Weights of a small transformer language model.
Size: width 64, MLP 192 SwiGLU, 0.953M parameters.
Architecture: RMSNorm before each block, rotary positions, no biases in attention or MLP, untied embeddings, normalized queries and keys.
Training: a variant of SOAP for these matrices, 81M tokens.
Each number is 128 + 32 x the weight over its row's rms, rounded and kept within 0 to 255. Layers, rows and columns count from 0. Numbers have three digits each. The size before them is the row's rms in percent of the matrix's.

# o: layer 3 attention output (transposed), 64x64, rms 0.179, rows 18-31,50-63, columns 0-63
# v: layer 3 attention value, 32x64, rms 0.147, rows 19-31, columns 0-63
# gate: layer 3 MLP gate, 192x64, rms 0.25, rows 0-52, columns 0-63
# up: layer 3 MLP up, 192x64, rms 0.232, rows 0-52, columns 0-63
# down: layer 3 MLP down (transposed), 192x64, rms 0.212, rows 0-52, columns 0-63
o18 113:150060123119150118142097163144110133178156113125150159185131121150121087157082084095182073159184119155141114154108068125102182133121070090124147161089174096139146108136159166193152128087128131
o50 082:153175133136124208114154161112066120123068102120124089061100126091112142107158139144086110093120106099150142146142181114167100122127172129123138101149081170213106132120113053099097118148153112
v19 102:124071097147116109136045189129112087134138163128169114094136136124135198182139155113158122116153142158107160148218098166147075152141173152146182135127076120111156126135101103090131111156108092
o19 100:159102148140145133115084087212164167157177159121157096105141146156102068125141143192184129202092155126123114143125137112165181146114126117128089134107157098196149174086138117113144089125165129
o51 109:122165110134123083079180112074134089094070090124128192183138124167140212119072138108064184084112154140104096116116163132118111069127112104120091109140143149094136097116098159138098116129124143
v20 102:096144150157082089108119120158099170147067194122130096076107073102101141145093122121118132155125118099103121100031145159151138194168089154165126094170104121090147082109121160174154139119112122
o20 107:096151132129069125163112085126093160192127144137118157143116123126112171151119154139111122079204128038075109113111113080064171150075145113113164060111117150122161131125109139174093125118159130
o52 110:131096106079172157073152140078114098090116096143183102111166154093188110116142094106149154110091129152205090196190098129149080133149170155125092149109122113098092139122109120108179126144114095
v21 097:150138169184096031155148092145152150134139151130150182096115178091142089092146112119121152147089145123080129146102107147146139177093093123100211126151098147117161067120120139145060146119128157
o21 092:079097167099109144135103094148099158201078116137175171141173097098138103124081094070079111149153150085090151190088151086131167137127147119100116126131075133116164100146106153175092077123130113
o53 103:124121049130139118153153127136112112138150134097084075085092130149135089158130147187178134054141100100201105126167147169111132071133157140158103096127188111131083182163103140087143145168127118
v22 099:134174146151158182145139109146123159128116164097125101065119093092175143156112073103155107158104081128150131152099139123173157155130117173171187130116166040160077047130122127153120154141104116
o22 085:090130182110148124107106096078127118180105121143080099185140095094115117144135099100160135124175093133169070097136139111124149137098108112106182115105110190111070062126149173218107136130102121
o54 133:121070100151170082094174158095165072128124119127203196098152151172123167106106113107086124085130182105075117155129107118131094090139151135100090114169117153072189139123096130125126084128136110
v23 104:113136096192131123130173122112095171133072189128172125101075121139073078121122096139089143129120144140101128159179070097145087139119128125146087142126117064145183144109112120117097101130091035
o23 095:069122110148151142124152155114092180120142137155057082049140102127100173123151154043080125150096160103083125154157119159142129137153120128156145101115080085143148097115169138113149099201153149
o55 103:167160121097102070100105140155154069180104064097154155170142153144150132124167147184144144137133106127172108070060123131095193113120140096107098133138151205130119119158115125162145179107168131
v24 098:135185096144164111119117113182125099133105121158182197170044197128176154163152180097146095144162140118093135140126129107157156134104137084149140129160158178122118089119102158117174118144074098
o24 090:081131132101122113105080093120151181091171165158178151141138086135107124150136098142126162107048140150132055173109130140193097128166082111137125181134119151045137168120103134097166136161129134
o56 095:086128117117101121137179154119087100143134118118063101119148132090122168115137095136179176074126145133156105076198130085104063186138130206096136088087095157148098140109119129133074160129162128
v25 091:137162163156194166145129102134126139097169122145118146190153205114171171142119140156140146125132072144088126131218134155170096085152152143146112123144150114142067109100124161068077134099151156
o25 100:174105094092125116070105131151113160028151109155133157142106175126180091099175087104154145128167113164168109098156142145127167093134134153139132187072160118074101131094161160140096147089122149
o57 109:100112143131127107175141143139117119215132146110096092043121077142070107191131145167156117155109179113098163111085134104110160146107128093128127068142114159175138153165151103176153145147119068
v26 134:119159156120142077150135126134159111176134170152097104136167172179078108119160116144138167117145162109079133131140164108062156126126166120096068120146144137181158118164127066113173099168094215
o26 111:092127105076151181145086091099103095148070091132117082126132162148118165086116125080114119186088131150113136108113182177120087107133136068104132184191135165161117085098104112145123094128066134
o58 130:202083133158105126145125161206137161100162140143114122141089059087145100155116147132144093167128105157187139136146088128170173132116072152129141146117139108144121138099206138132124166096159056
v27 096:107171102122178095089188155121137111134166149132063194124142119150078119181128184108093139092140109128102124078113142103097145129036097062124094145109165078119115139131116076124105130115124156
o27 084:136181110114172071131169117172115147123125145160121118063172079149114170148094099133111159102094146131127119159104082199190101130106086144122124080133124081097135080137157149103143130191125061
o59 111:117076214119096185225101151116097128123153155118159095131103113090182057122151077127153064162113121138187162135156151107093115125141139166108130164128096144142119113145158143136137127117119096
v28 083:168097120217102099144144117130080078105176083161151074129151172116141106125139074115153112126124150199147132132087152131151093142154116170143154142106127083089194064134126123150180104128160116
o28 070:106173143160115121095129132155163116103127074100139131197197131150117056137116185121170079149130134107087094062102117129149150135159087165176081159176126135165132102138107150126155120144158193
o60 098:093128112046101102122115140086145161136097134119156168093098127213122177138109119119056151050132128113056135169176109141111099089080154079119138118107144155144118126126160120123122112141073132
v29 097:120036119170111144116160137150132130118147159075143083109134192134170163138139123137127123084124113104113172167109071117176123136199100087135119116079061065105137163104152118136102100157166106
o29 089:127147174146147145089156127127154136124139109155081140125083140109138128107150177101106083154159098115146131130116060159077193168112125038102165103103116072129156126096149123125215130113133191
o61 110:109145077087095089146089131111108123096109134113139138122081065135146094134075092193141192142107151133118089107173157121146072069107096183176136151148167162126087101143169150107073123118120092
v30 089:160193149124069091121179117157133162147176103150125134115111085117173176154094096119119085062113152106100130111132103170204143120110113138154121164165150131079139157136103132055178102120176129
o30 098:110175116097131115116086117112114132111123136122089130174151116141134150135093120014145139077129115090132098201145107109168194110108102145160184156098101129113125173166134150097098119117064179
o62 109:119097149165111122114152132121142103085121144112127168100152108101107161120143129098121182102135104200102116168099159122060025175139159154135080072159082151111127078137108125151168167117127075
v31 108:155138145080126096105125118138162117109191127147057095169123111125172093177140160124099113125140108153052124115137109108058103109116100136135085149101068149153139206118158114115144141131060185
o31 087:151119129110097133090164139140067146110139118114078077142116060121130109145146160110156099106127125100171117079126125181111204160197157131084098178169073134110167183120177131134129116087095129
o63 127:135097178162116156206110128104153157132143165153142159103113173084103090106124140130141161193134142158176172155179150114119138121098126117134220088127179085174097103111121085113116108109174106
gate0 113:184135165177140121091084215115127128147116137112133127173081175134126133137146146143085144176133112145068144158135110105152101118119117120101078148127105094141070074140161138133183140208103184
up0 102:094116115153152085116064162170130187134109107125096067174103186073138075117162110094155116153174109158100165197101124139147104150133103107154079137164150122123165094111134120079129084166119155
down0 105:154172098123100168166119195111101142120157135122191153136107117121137146146115184196130153095117126131088093140157206119155147045143150106120133129190120164121114135074076172099103101103141141
gate1 097:165158154127099142125145127178068167159124141117136169142172165198101144133161046125095095157190122113109162091128142178119065120163078101171152160146121160103146093125115149126153143185121113
up1 096:105111134171106132079095123142110167102159125106155166106216114151092111121110132144073143176077172133167144109073148145111124094213107139091124141107175132109093136126125071159196132153143148
down1 101:135112124174127136141146104089067094094082115140152109177071161138073134159156133160133146111131144096142121198125144191199128156129136108133139098083092110154095077110122072103172170172169116
gate2 108:089160185115156160175119137115108172116138096133141112153138084071138201175148099131065145146091160155066125188089116180122127150144148188143103161152156144114143075116172137165140112118101110
up2 104:108116088097095114139222117152112116152110124106096138151105172140077113090130128129124165105113125121207071080159148060157149103171062124159154143172137102084113100119163172113162105135127146
down2 105:131119163121140138177160095136092112141079117123119141164125172103089147161163135133075166127154158145199143107173140145155101083094140101160149140085069182113112119161157070121202096147078086
gate3 095:072174174170120134140132175112130158133129160136146135138078121120143070099123174106084047155132142198136151110127171160147100146084080081145133124185101099137133121140154156100157111196170151
up3 093:198071102057125116151131132171071140171133111119131080145150103103106150094112099151159145147091076096161104141120102137114106140171119200078139167115126180113092101075167135126154128071132153
down3 089:115119123101164116114122111095152156165117046097094050095093078115126080113148065078100083154143059112164162124151125126124133124146127121116140110123156134143084133114188100091131108135142212
gate4 089:106141110086122094172118122079062143167173054152161144094194159106133127137165135147065133127136102119113083158110116138140154170121071168124125100131121153139103075034099137116145140100108122
up4 090:151086116166135167101120122160109117087125139143118116128051156193124122164105070157155116128068179160108151151130200093150140153171125099159115185128060139129116126154136120086182139089165159
down4 087:110133158151185075122165094085117108114103140116187067113118084080111121087109130109143121127126108133193089146100074124107140138140165092176148158108209114099152143183133074162116172167117133
gate5 101:082155142211145103110157109131125184114116184066119116164113081126143118152110162100113186122182139145170105145169092095151107138153128094130121210161098156099188097130105117088130164122108126
up5 098:109166153184074134146142120050128130117142118134116139107064196117109073111108160122091063119149150146196146156093109107089129110130130130160102124113140088129126113137107090090168137116065202
down5 092:094153115154074092140066136157080070109143198146111108177160140143138152156093159102115083165080143142088148081077152068126099135191099100129115127112142139141099148147179157098096117160106138
gate6 099:101132105089110102173132139055080115107152101196175151057101140160078098115122122168149101164157143142111137150123154174143085094106118122135131116140092177139136125120139126071117046097125190
up6 114:113152159076135083108143091105092146066149144160170109085107082147152159089143146180183121135163115175072116153115125174128105152083117135110139065113144139162136071180111116164093063135121152
down6 098:115078160159106132152064133150137133110131138126093152158080142086155132149154099000132129114117124146116091077124110085133132109149092126155117132071070139118090116172146133091143137120119128
gate7 099:095093114043132102107195069065087126121108105106145155158116120117170151104113100151134121219118103121124082128141104143135132172132169122121166094164099093072165108096143101148106121097170138
up7 102:132167163152156133141070187131111137076135123140131104142117122181091139150111167121095101129119106093124197140098195082214147067112173126132123167158139193175081108130115116117113136102156126
down7 096:150050121080116128149131085117128119160116169083178136161100077185134080119131128154117068159122103099124109094123091057128090136095136148152143169157118090083139137160180088155102080152094149
gate8 102:129135210130150193092185127141119174187166146150180088155110123121151137084131140122135117150192122123098198091113116126076121128147123135158113092142154186104144123197108125188139150106126150
up8 104:119107186148144041118157156171136065122152115136163101108141154071090133108171177176167121119133155176080123123125104169166149132131103147139079152161153196104118092151123158129147070155126149
down8 107:137122143156145150194171098095108112137137086131136119140141044140150155114178107098102184147146108095080136174083086138170126103090164172110097087078101119134210133162117125137081121142170118
gate9 095:117175137134087097100092226089118140131133143148105092128201109095093197129110152106153132128094077094108133132084125138107110203115131131094119170097076121119125096068108150180150113133135119
up9 096:124170125109089146105143110099105135125145180136161147184107156088126115134125201184168112122141120121126144096124172072114147102152077167099199127136120047136111159167096076098086083106132094
down9 097:094155129151104116133160093069181093207123140075093164108112107135133103158126085139172099163080159062086122114107080176115149165114128071099127118143075171138114098100117102088169117136126122
gate10 102:126149116148143140181088135109125077135105118125163142210150093036180133088165128103086160173109047120153169120129124059160146142159102125144118136098130159133098103092149165138127137137165101
up10 092:120139177127105134096085124100182110105179120156149146150164130199134138101156163096148128112099142104170115118175181076193116111065116153140102102109081107183126142127149161126099110061182156
down10 096:142126120111092132086157134119157132115148129091144140166126128171132061160125167169061104085105182125130187108184139132206100081107067139122165144213099123116085131134148115140106108093130143
gate11 096:155104098131117199139111112166104189136083082159136103183064105195122125106121119157143129221117125159179086154100127132177114138167175115160112163130102090139171156108162140122128126101134131
up11 086:154110111102139141095152125132141158108170150107118136148132155113150149130123077093134121060191091080109147103158122125147026108116145109083134192089121124168087155186161170113128149117128052
down11 093:078132135128124158144142089126150071115096128074144099132135121093099131129124082087144120162140074139136127188122115106154199138132110096133229106099144143122112103144157197160139082106125048
gate12 097:159107138115129140104108167069140120148133076117139131182105135082034194135106145117082140171082158169142130142119092111097147137129152199167104158140142142090138129098200181143109147112144094
up12 096:191104088192166115172138089163102146099136208097182135148147104101071135133100052161109136124134136127102125110138142131079112118113155177153163154132133121149211128125154066129138130129102112
down12 096:087142140149148139173116166151091097120159125145132123122118084121204179112050124112126091118136129087152058087152173172184081115164122141112117092113138155125103186093082173162146149107099138
gate13 095:128191101148153151120097076096126130160078178115109163140131139121127150064196195181128102126122168195166072118134140064114161136149106124092138110131128128070109098129131182110098125109139156
up13 099:127130171187146163102081156121157156164095153107143130146120119106111149088105168153117189117090116130177086165080095127111149192161110063146090119136108113174164114157181136097053120105115164
down13 111:113094153138097120097166097150113149055113136151165063138187117135170130150137098106154138071144083169108151204142084106124162165150159099162068183156118097152141128114151114119151180098141160
gate14 103:099126153106170147094145124088153142134160105178123164143091108159120115160119089188173146094078136151106190111128107217116110151088120143119146087069114149064066139167142097152174140142136122
up14 108:136122112166147099109132145114170138171159122083111156179109169088157160128048187108131190107090136088151064071127108103131076163095146145087098139158115110115122195106152139147151154144169123
down14 102:127162076108090108117069180165138149060153127071132143150144131121157120162145098075099162110069117040122133149226151148083142134142113123107138167146074147118155115121114156131131108130125110
gate15 081:083191180126114101115107096074178127122189072150112124134137115154127121162141142137095100132099179130110149053109115078159131088116107078132121106153138143150150185068130159129096063174141107
up15 095:117126147140166081105085132106157148134130118184127058135125168139116137201132079193127129139132109157137086128088181119158151135063179170064091094134129174118195112145094138122131128159110104
down15 101:146148135114118191097109097076108124135052038137129150131170138077134129093136149133161098116132143116153124153119147166136120177157119142097154156084090041064111116147168129179143148170105133
gate16 106:149186090072137164096089104129081138119128182082110150062112090128090105129146147147144140112122136063130196119106169127118041162101153099106090148143187143126126121167129165167102120098117124
up16 104:127161104158151123126162175100157172161163145126127075094136104131169088056085147169112122105125134127105154147195081139190065148108139089094125139132137125109142116145108176122153132186211146
down16 107:183115157096103137092118127123160126113082143097155105127113143111105120115101051058174155096122131142161069139074119148114124104122039115112090081161124062100096104067155122151139113102155127
gate17 094:133079129072145094149141082155078119145130157144146211132114128068161089108170119190180139090109117137105099132113125120132098184150140122079109109129112064098198184125176120115145137103117136
up17 089:117181153135211115152143086083080101093163132144165150106088141077134124161135072173141188115153121134116146098107185108169078114122108097079150103153136096124191117130124188091145149127125105
down17 081:160080106112133130140147069157166149148111149131129170133146094062087156119166129102104122133154127164168128205120065140154129138162157127130170138146085102216104135129145106145064068086141107
gate18 089:133098145138122113103096089144131172119118111135144083131125152074193117099142179140198203156172156181128127140114062136124144154137121201133138144105124129109106051099148151173077121133147169
up18 098:176119098102156082118098123120123107188127118155102139128136119109152126075134118144132106198076132053122163132120104139086163080067116116148131094127131111052143036089168118095150124120161121
down18 096:122106074154140165156114129140162124127178064107057166104085087127093083195117064142131121106126117172138163121098170160141134157173171126127093119095119127154154218139112145124148108171117132
gate19 103:156173108082145179079134058146111147108113123096116148105103144121206201150080146149098153166130079106128111105126136085117082147159128142101141163138158149121154097114128140071060153131179162
up19 108:130131081112109206049104055159134129145079119110141131140105130113162153113148157099125165111123136081124154064164106078142156145100128176132097175154142123142172141104096188103081115099144173
down19 097:102131132144138138138118179072123106100152105143136139082085095178117133121112122071115189098128174122164139194134065140108101121157128051099142113131122116156149129166141121047184183102104095
gate20 089:117146170149062148139039159060166158155117149118166051126099125139146134119084152085146102098112135176135131146097101089172082102110106114109144163127129150115108131175161105117151157073080141
up20 101:119102120141120100107133111119087128168192085091142145148131139113075085160140131137127112088121096089126113067100089174180152125166111128117139151195076079117140123153124119064089171193086077
down20 101:071095171134059137077120113144124078107130140135033111146174119071177108130098140089074113159147133147137138069109115153138123140139086119169112107116125123197148160147188088145122136132102139
gate21 095:112126082106046114129113142050167136147169075110161172118113176117159064109135149129110113098184081106129132120156144110146151123096175109208120117077136121119086125142110178122174128131154154
up21 099:138109172096175138124117143148118103125093171180145092106108061113082147148194110106108149140142190109109115165120138096123109120164071113116046168172136108135114120106125131099053094085088098
down21 092:139113105138105177156209077065173147160131193116205073098159145143154086146157120116126196132121111116182135119110148122130139108092106088114132145101155139125129136146156135207127157106129161
gate22 096:108128109125124112137150133136106084143084106090132135120100124104127107077139121074162117145086162111088107132133124115069173177123223101139126167175090138136117127059184123183183137076161163
up22 095:125082104123103107159102133145121120083178106118061147058158144102143158140188118105066144159166149169126112118099059093172180104101116113146138091126128105150123070144096117151126147184118067
down22 095:087087177087125096127131080096175156142125184133148089076078103084163137101123083165165140075147097097174148129134118122152121157183043131138111117102159142132105161147139114145082138176167143
gate23 107:119145184160106148115119109142075142090112159174110046171154108135100096118134175184140147108117099098118078141177149065141106127112168158127135171144115175127159148071065132160091090102152105
up23 093:100127192154093160131136159138098127106090178156111071141142168172103138184112110202170144137140093160068117145070111154189160145113135124131129121139161129126129126148094062112044123122127107
down23 086:133134134117158087125154056151123158155133128087131153086135117143148132087195192142098040193148124145092163128110062117170125087141110094129134150148139116141126120128105203136125149087071146
gate24 099:085107148089074135067111115077180136105118160122120131123088143195182184101077118088156137106108081148116133072182149147121070121097124154114158125063099155144139116132104107168124116126160089
up24 087:124142133164163070101151131122118132156076122129120099117168119124119103095174201142218119105179135154099115132143093187175107134170150128117141148194142109075112149197115121102087178110133116
down24 097:132137140096107117136215125126144139091138165126152163126111157169180231105131129094093129101100080095183144140179189125144107115119131152090167124142130095126167062127156108114122168089092144
gate25 095:116179133136184068130098108141089194181171154079183108137132093109129083175163176133072168099127165126080114119158133100175125153162114115118136079165139099119161154100147105085124152144163129
up25 100:128097131134144163112094138138167170170137124113149079095113108134122097146157104134107221148083114095121116098151081173134182168095061072195104160110134178139125084171118141146106136162101097
down25 093:137130107100116169106137150117104127111162117172188131169161106102119142153153074154151123118124133013170122164092116135102124133151148188110113093095173158090136091055069147120148131164162111
gate26 115:061108202079139097152189112090170120156140119105171138149161149130158130155145107126065126135148039130142119161128154098126065104146065188136159112125150110109124145136132154075099126119153106
up26 112:183138119155148127116132127101176134141087143088156087212115062061145139212161153149145161096176118124134138111139146101192201121154159116135126090171116166114143132127111161131121158144113147
down26 114:137190117126152133115106109107090125115118176137169144118149046085127131138131101077124076129096142137091111148152107139040141045092146191119077156127118079087153134174123115126105134105140163
gate27 091:157132120127166150112129109108092163213114088132154129201136115128057113114138148132091090160079149107085146108127152102072131145099192132145123152121069163106121137057104140122147199108149120
up27 095:134140155153147141107102178145129031149142158173131084126113120073135155166125137162144126109123097112088148140112196102143068091183095098162124169120127095106138200124098107150116091157139064
down27 099:077123186158179125153144136157078131114178206148142072154083115150090116111145163134163092169134085135133128173092118062113124120130134075147104136076091185116158142149154088141154096156119137
gate28 097:123125118130188080171114108118169136160134197123148101149184117101208158105143129133082195156099081117071122138124108149143138173151135105168161108111140158093118077112157126164132169156063124
up28 097:106105117151133162073165078140117104180031169132120143119076162150084135105077139131120128077135096145099136168111128124154108164117115077170129118155152154138148145160164093105099174138167053
down28 108:166119176186145098165169089069098152174104128157149138139168166164102113115121085086146121139113096095144095173157129107139130204056081117173105136124124119139210075131120131137119127160139119
gate29 096:148124115136184074095115128108111121101091132137148190156098220127154090064168123136125117166123089124107188123113077160120105139135169089142198140083156106151139100154087129110123129101192125
up29 089:109129064154089129089157118133106071071105103135097166117105128153132076096134086098089108089123146130114153130104155089103078107132203116114130080113145151171161096123107080130108142031133161
down29 088:051095131123111124172081069114159198091139168120129142135084171145114130112186118112116164157115124104060140181169079133184132150077094123101138173112174095108101130143138153107136112162117133
gate30 101:117135123146106039084109108082105075050199095126097178146140098080123160090143113149101126156162042120153141104124116118143129163108159110128133118174131102092092137099101152113137077145135129
up30 120:192149166115128100121076122107150117109123127156091138121100151155150110165115172096088120107085129088122056100124108139136094153126150153137141175124162193101072064103173157223143143156128143
down30 112:198134124102132135115154181119107140091146091132109094149193069127097109087066111098113137141135142153123195190177111090118104148122129143118095118098119172174094151125137079116143041149124153
gate31 100:114080111131167148143092141113126139117165186187177146116170036105144148123163147136130191134160142111079175091093171170169107177121099153092086119106095125129134171158129126101159139161090127
up31 099:165179150040128145118155093155104180126128176106168113164131133124085135110134113167137124086131149136157165116128093139157107169165117067157100126203155147191118141123106155068099131062119142
down31 103:116107124065190111115154159115113118154141113124067154076174086076098132072115162082123121161176172166118116131107174135152145131054128143161153172107112154079112130124110124124102103167160064
gate32 103:121111186135148077147136160102147175117174064142190058141141092156139125191104143162145145181136155150146105156144129132149116190102096168112099104128085132094093137075158195118136119117097105
up32 093:128131160147165081123187113140183118107139077115128068155097130107114136128092104132133109157097107111178079114144085098131106119177157137122154128172049111155177217098163157117093110137093092
down32 099:168126087100165133146186182110110162185129169111087173144160133159149124084081155128155121085117120143162103128095193147109144092166090080180128150123160130132173103124088080155162064106123141
gate33 102:113161116099126158217063111125138164102141065108183167080121149168186094095133119126091080143118123134126121102069146121167155101118166180151166127091065141123126094131126137166114164126113157
up33 106:158177100082110101152153094139099079166155108116125160119196127077142181066117142130095126151111078116141129154096075187151139162147139154167062118124094128119152098130164095159187142168125159
down33 098:130178142133160162215111153142131133116116097203102120151156110117156159122184131085145151104111123161076137090096146162119145143129180116090110099086095117150085129106103170135150203066173127
gate34 098:100161114140140135122138151133128076116097054153093133131136187143129089104126165148183116152144137168137184132193132118098170149116157181149183149164128133075136132117163150206198093112141159
up34 100:063077107036093188133117115132120131162174097071147119104078169123074060129120116083135104164132108131159173115149155137185141132111115094173143124137089119120125142147072108143136160128099118
down34 102:068092105165100167119180135136128145144095113120087151106074102134128137086118145039100099076169187091098113097058112126135101109087103102132125155078121116126132147120173154132089174179131134
gate35 094:114148112070129183116077083170074130150101118186096116118096075138155120141077154146109149185119198117078163127115188103132103165186151134138147131109095146100135143103170130104102169108115086
up35 108:124123162081122127093128094177118114107075142177112168094141113103177111133127132142117149131077173132113143106089169090175057172162114109117097186077098131057124115077100120111129189088127151
down35 108:105171129120115142149074169140126109175151124144073083105148174139145162159145170116134059131152178140096107225145152176148099087140170113103104127134092082129150065115155083117111094139133107
gate36 107:096182138142132100114132154160089096113142155082127084167076127134099167125130119162144152141183078118107128158141178073108101104130158105130138201088178140114093112163136210131111149165061139
up36 113:113172131177095137129137151118186203102111107081086069157111142166119132127091133146136160112140073136139171132122186162115072134105114147041135117103093129135134150157068181165106133162109107
down36 110:164152133068125106078144125123183157163187137169076098127152097127119096125120124175166163180124178152129086105160146184135093114114112081059142111141101096149126140116145171086146067119079138
gate37 102:110121111177194123117136152092140153134058143155097156167161124102147183141159122163074123114175108068103110142134142080163092126179091085118109194173118122128069138111089168115136077130128112
up37 096:151134136113111132152150119132046157171076118085163109124095092162150151101138111130174061160077166198098149118195112143135109100159119082157103161124107118072124132095081125131135138114178175
down37 100:109097193097144112155151066115144116100096162098133064098122169101115138101139132180120091151162159122136142084171167118103178080103106093151136075101141111169122108103126100169042167162112119
gate38 104:096068144140116154151118121153099133074115079096174124160069167181143117123167151101083138119171192174127151108161072132129146097094092177145131196112096155156143116128140109073161133111164157
up38 103:098122167055094170122102089110158171170088138178104142131123146128149166144063141131100172067097142134180089114157141104124151113120191135130142084173140164084148104125138141102105150077088076
down38 104:156137117056145151143122122151101128142152131173127082178075137119114102195159189183120122159140168117083166107083082130129118091113163195102104161097106108158086151073135148171128085151131129
gate39 094:147145089144092118082179167155077182127166078104140152092138161080122098115134194122119100143149145152107157113172102122068171097148142144126167118154112140099116109154150200177118077151066116
up39 100:169096133075106096133142093115104144123134204101179101129149158118129142165156130109130123089138168100147088071151096124194131128117070116142108135125130076167111157150176106063190158153087077
down39 102:159115110116131167169121130095117152181119138093114155100155145124153134097080089118044175171106108141181129073154126146099110094123095162144140155166171094176182197148099086165104084118136145
gate40 127:094110094153083151123106120087063093112063128111116117099113093125173119131196125111148101204143157121143182108117177086136173077195157103190132097140100113116149154139179112127141117105127137
up40 116:111169179110121160171187186165130129128179097199116136149100167137085136165097129121155159088120145118112169085154099142074118163142117154104146189127187132150176112118123152087163124119166076
down40 117:122148122129175147103184117061131154062101105077202142105165093090176076125097140131129133153107119136088160174141155131109154111102124103105128102131105106134043170075122146176104133133153164
gate41 105:112084086121175101057179164097110089123147123138067108149146146143104181116173120145123102148188110170144171120082156086129121076122106167163144164144169104094144162140116114137154125166064084
up41 107:128135153154108123120158110148097126090133135180121134164144152137113140130140100187145158076158119136096136103090163094110072074103105155117179143097169058090134210123066103144155117180080086
down41 119:180170129135135105101073186163138141132116116113122160141152130114132114194158088159181157131099140161070108072144187141214162138107068086104145112124142092149166148141081112174113133123143115
gate42 089:059090115116163121098189150175144135157202159121187182149157143127085153138107146131139151115154160190129068133151116139128115119107133132156108137080127094118130098084145047174183131141136124
up42 092:165139130137106118124097119129143192046113051125113090114149122123167104088148153115109162106134139081173150183058147074128129105130138151117098132152112133173113182147145203094107122070121126
down42 091:101165114122154130118119100098156142189157179123135133153121150133106151108140141211161126171112164166101142174167125061096152106124164148137100123153152074103129097102174082107054112178183102
gate43 104:120180192121199086093133156126113142082111160132113127131141164121152088079137080121111108094128064117168154125169144083128071174058169114075125147172101121117083129157159170148109125134147118
up43 100:073101147083107126170128137165121120133095114137151099137113151126075063165162171153153119206172138144151078153135159076117208083130166144127131121120146076168125146159063159124148100129103134
down43 110:087113136118138109111168144127096145132093132150119054154171088140141089116141170095105121136177128139135128112111075087143166144140148109160052112123118078098158154114141120192102174192049177
gate44 116:081112182098109091117152155108124059137102164106121102194102153145194108116114169117108086118129050103166148091102160072117106131108126150105123094138075145139140177133110141183171162138102164
up44 106:110136144127114111084149175161131141116163165142156159155116135146096033153147104109100150177184123075106144126168137048135191092144139126100120154085150097128160181178105091116082116102109124
down44 119:139109125109133121074141121113113106161066121070100070154144097148128116117086062175132115215120141107152117127123153128096146164119121136133098102116153141116200208163114125081103069168100127
gate45 094:134123108052096175145109101092135131122098082095077149117137089183141199124141098126158148141118180081104149156149126145104105153132126153126118164111108168112030132104156144141176203127130114
up45 086:141175168130150118100099160145148077106171141130076157137103148108085147158112167123179132137161168140115103102075145186166085063145115185144156098099142083096158137087174135123079097150113181
down45 101:157170135137149148113147175140093187174137123144094118162148174127162135160093178114086178142138129124143116069139168107050196120121100106116098107153091161178128133097139132133100149042106107
gate46 112:113172088162124159130121114130110126162126073147148085136136171114183085092175136089104108101091165128176146072069189144117084124114137126203156168146144050132137137114154086114097095121111140
up46 104:102115099070105166159142172086166131140103162083125158195140109072161122098151173128100107162174099100092081164090083125097132157122142137113135085127108102160182075132111072110115119118146187
down46 100:149125103110124132130213081127151127160088077116124120173108146147162148121119142134110067141213124146131118117114126092074137122103140094161173140180111105193132123067137062102133105059113142
gate47 103:115072122100116097055141194142169136111137070120091099131104172077110142127140107136116163192105136157185124119114104086108155123143131094115141137132120185072112106172208117117144106067138114
up47 099:119093091120137095120149156157162108148137073109141077145108174065101119168191142084111160188102111098172133094122090090156175118174142093132119117159122159088131105168203155109175120095133105
down47 089:146105155131108097126121142113156085113055079135106151134133039124082137159149130052120140106101076086081117178092124122162119099160153129168123090092060111150174128150165133142107120088151104
gate48 103:118111112100142150119135116144093101160118105124133123145118097128199129067164101136153094113080153181120166126167174125068136148171134108136071129040140098150162136064113116105094086053135141
up48 082:081108078144132117155154048145097143078112138101096117139124134148134105081128124051167106090168103123152120123133231136126110153127171143106146121126089124158150198078154102074133136149138156
down48 090:118161128135102122140095149101123068131102101147095153148137101090090135206084137097123121125136115105152051096137111149146140119114093149167149136211077118089125159137127177162181095074178077
gate49 097:076141134112142112180096138066107124084183129072148181156155145151140110077169166102134070157185149145113127122132162177133088137138103139089179102068089085147114148119119098172081103127112125
up49 094:097079167161102137093110151150191125131131164076160153174096142093086151086154136053130128129186118138118156143134140123095132160144116118214183091090067120150098155123110090140111172150113124
down49 101:123115175083150126119206142074101091117105129121117022115146098123127118118073173152080115159140165133102153205106160151141113147122172136128139091127091080128111163148090106147162118123081138
gate50 107:098173101089155132145131104144124080137134127164098145165104151161201125097142130139124034167172101181093146106173114121132104199182153176121137096129132157106142145130169098087113135171168103
up50 081:143064116064148139137132141088060121153105071080146084083122131123120129153126153151134214168101113157156105173155096169096126086102143107127189150112119143189119113108143123127161116076138088
down50 093:129103121028155158119174135106119158193122127094134141120102130108143112126148139107113120177174134122166117072096127144083123164159071136133215145093124198159160112099173131177110103113126126
gate51 096:035160115147145163124151159097127128143178126121088164125135123086128070107142142101123208137053130080146105171139113124119132165088175096081183156067132141148143127106133133112181149112122113
up51 100:153106122129166128143155131122153098168182130135182082187185115138091135081147097109116097100158117199129146098100107127166139115187120170104066081165123195111062107101120132150132140156149153
down51 090:141088120056100136097156154105165138124120162182106129148116114089141041098114158149094136118076209088180144122094127099183135155163146152123139165137139089157115114085102154133177164101098133
gate52 101:118176126125096098124220106153140154139134080147130112152109144103124140150151168141099200134133135153212125119151094070169100109097152157080109127110099148094112073091099072157135145106093086
up52 103:134121124122127135200156167139118130150130096148109133115149129189123048154126137171069131062076071082121103130113199136163110119137125098138173086115124118146152132091103108147141105061154067
down52 116:134142081142105092093129023122147118078159119119165140083122068121110106147108097177142132075133054129162178122131135108156133162110104118155139173127152068169097107123095171141139071129130142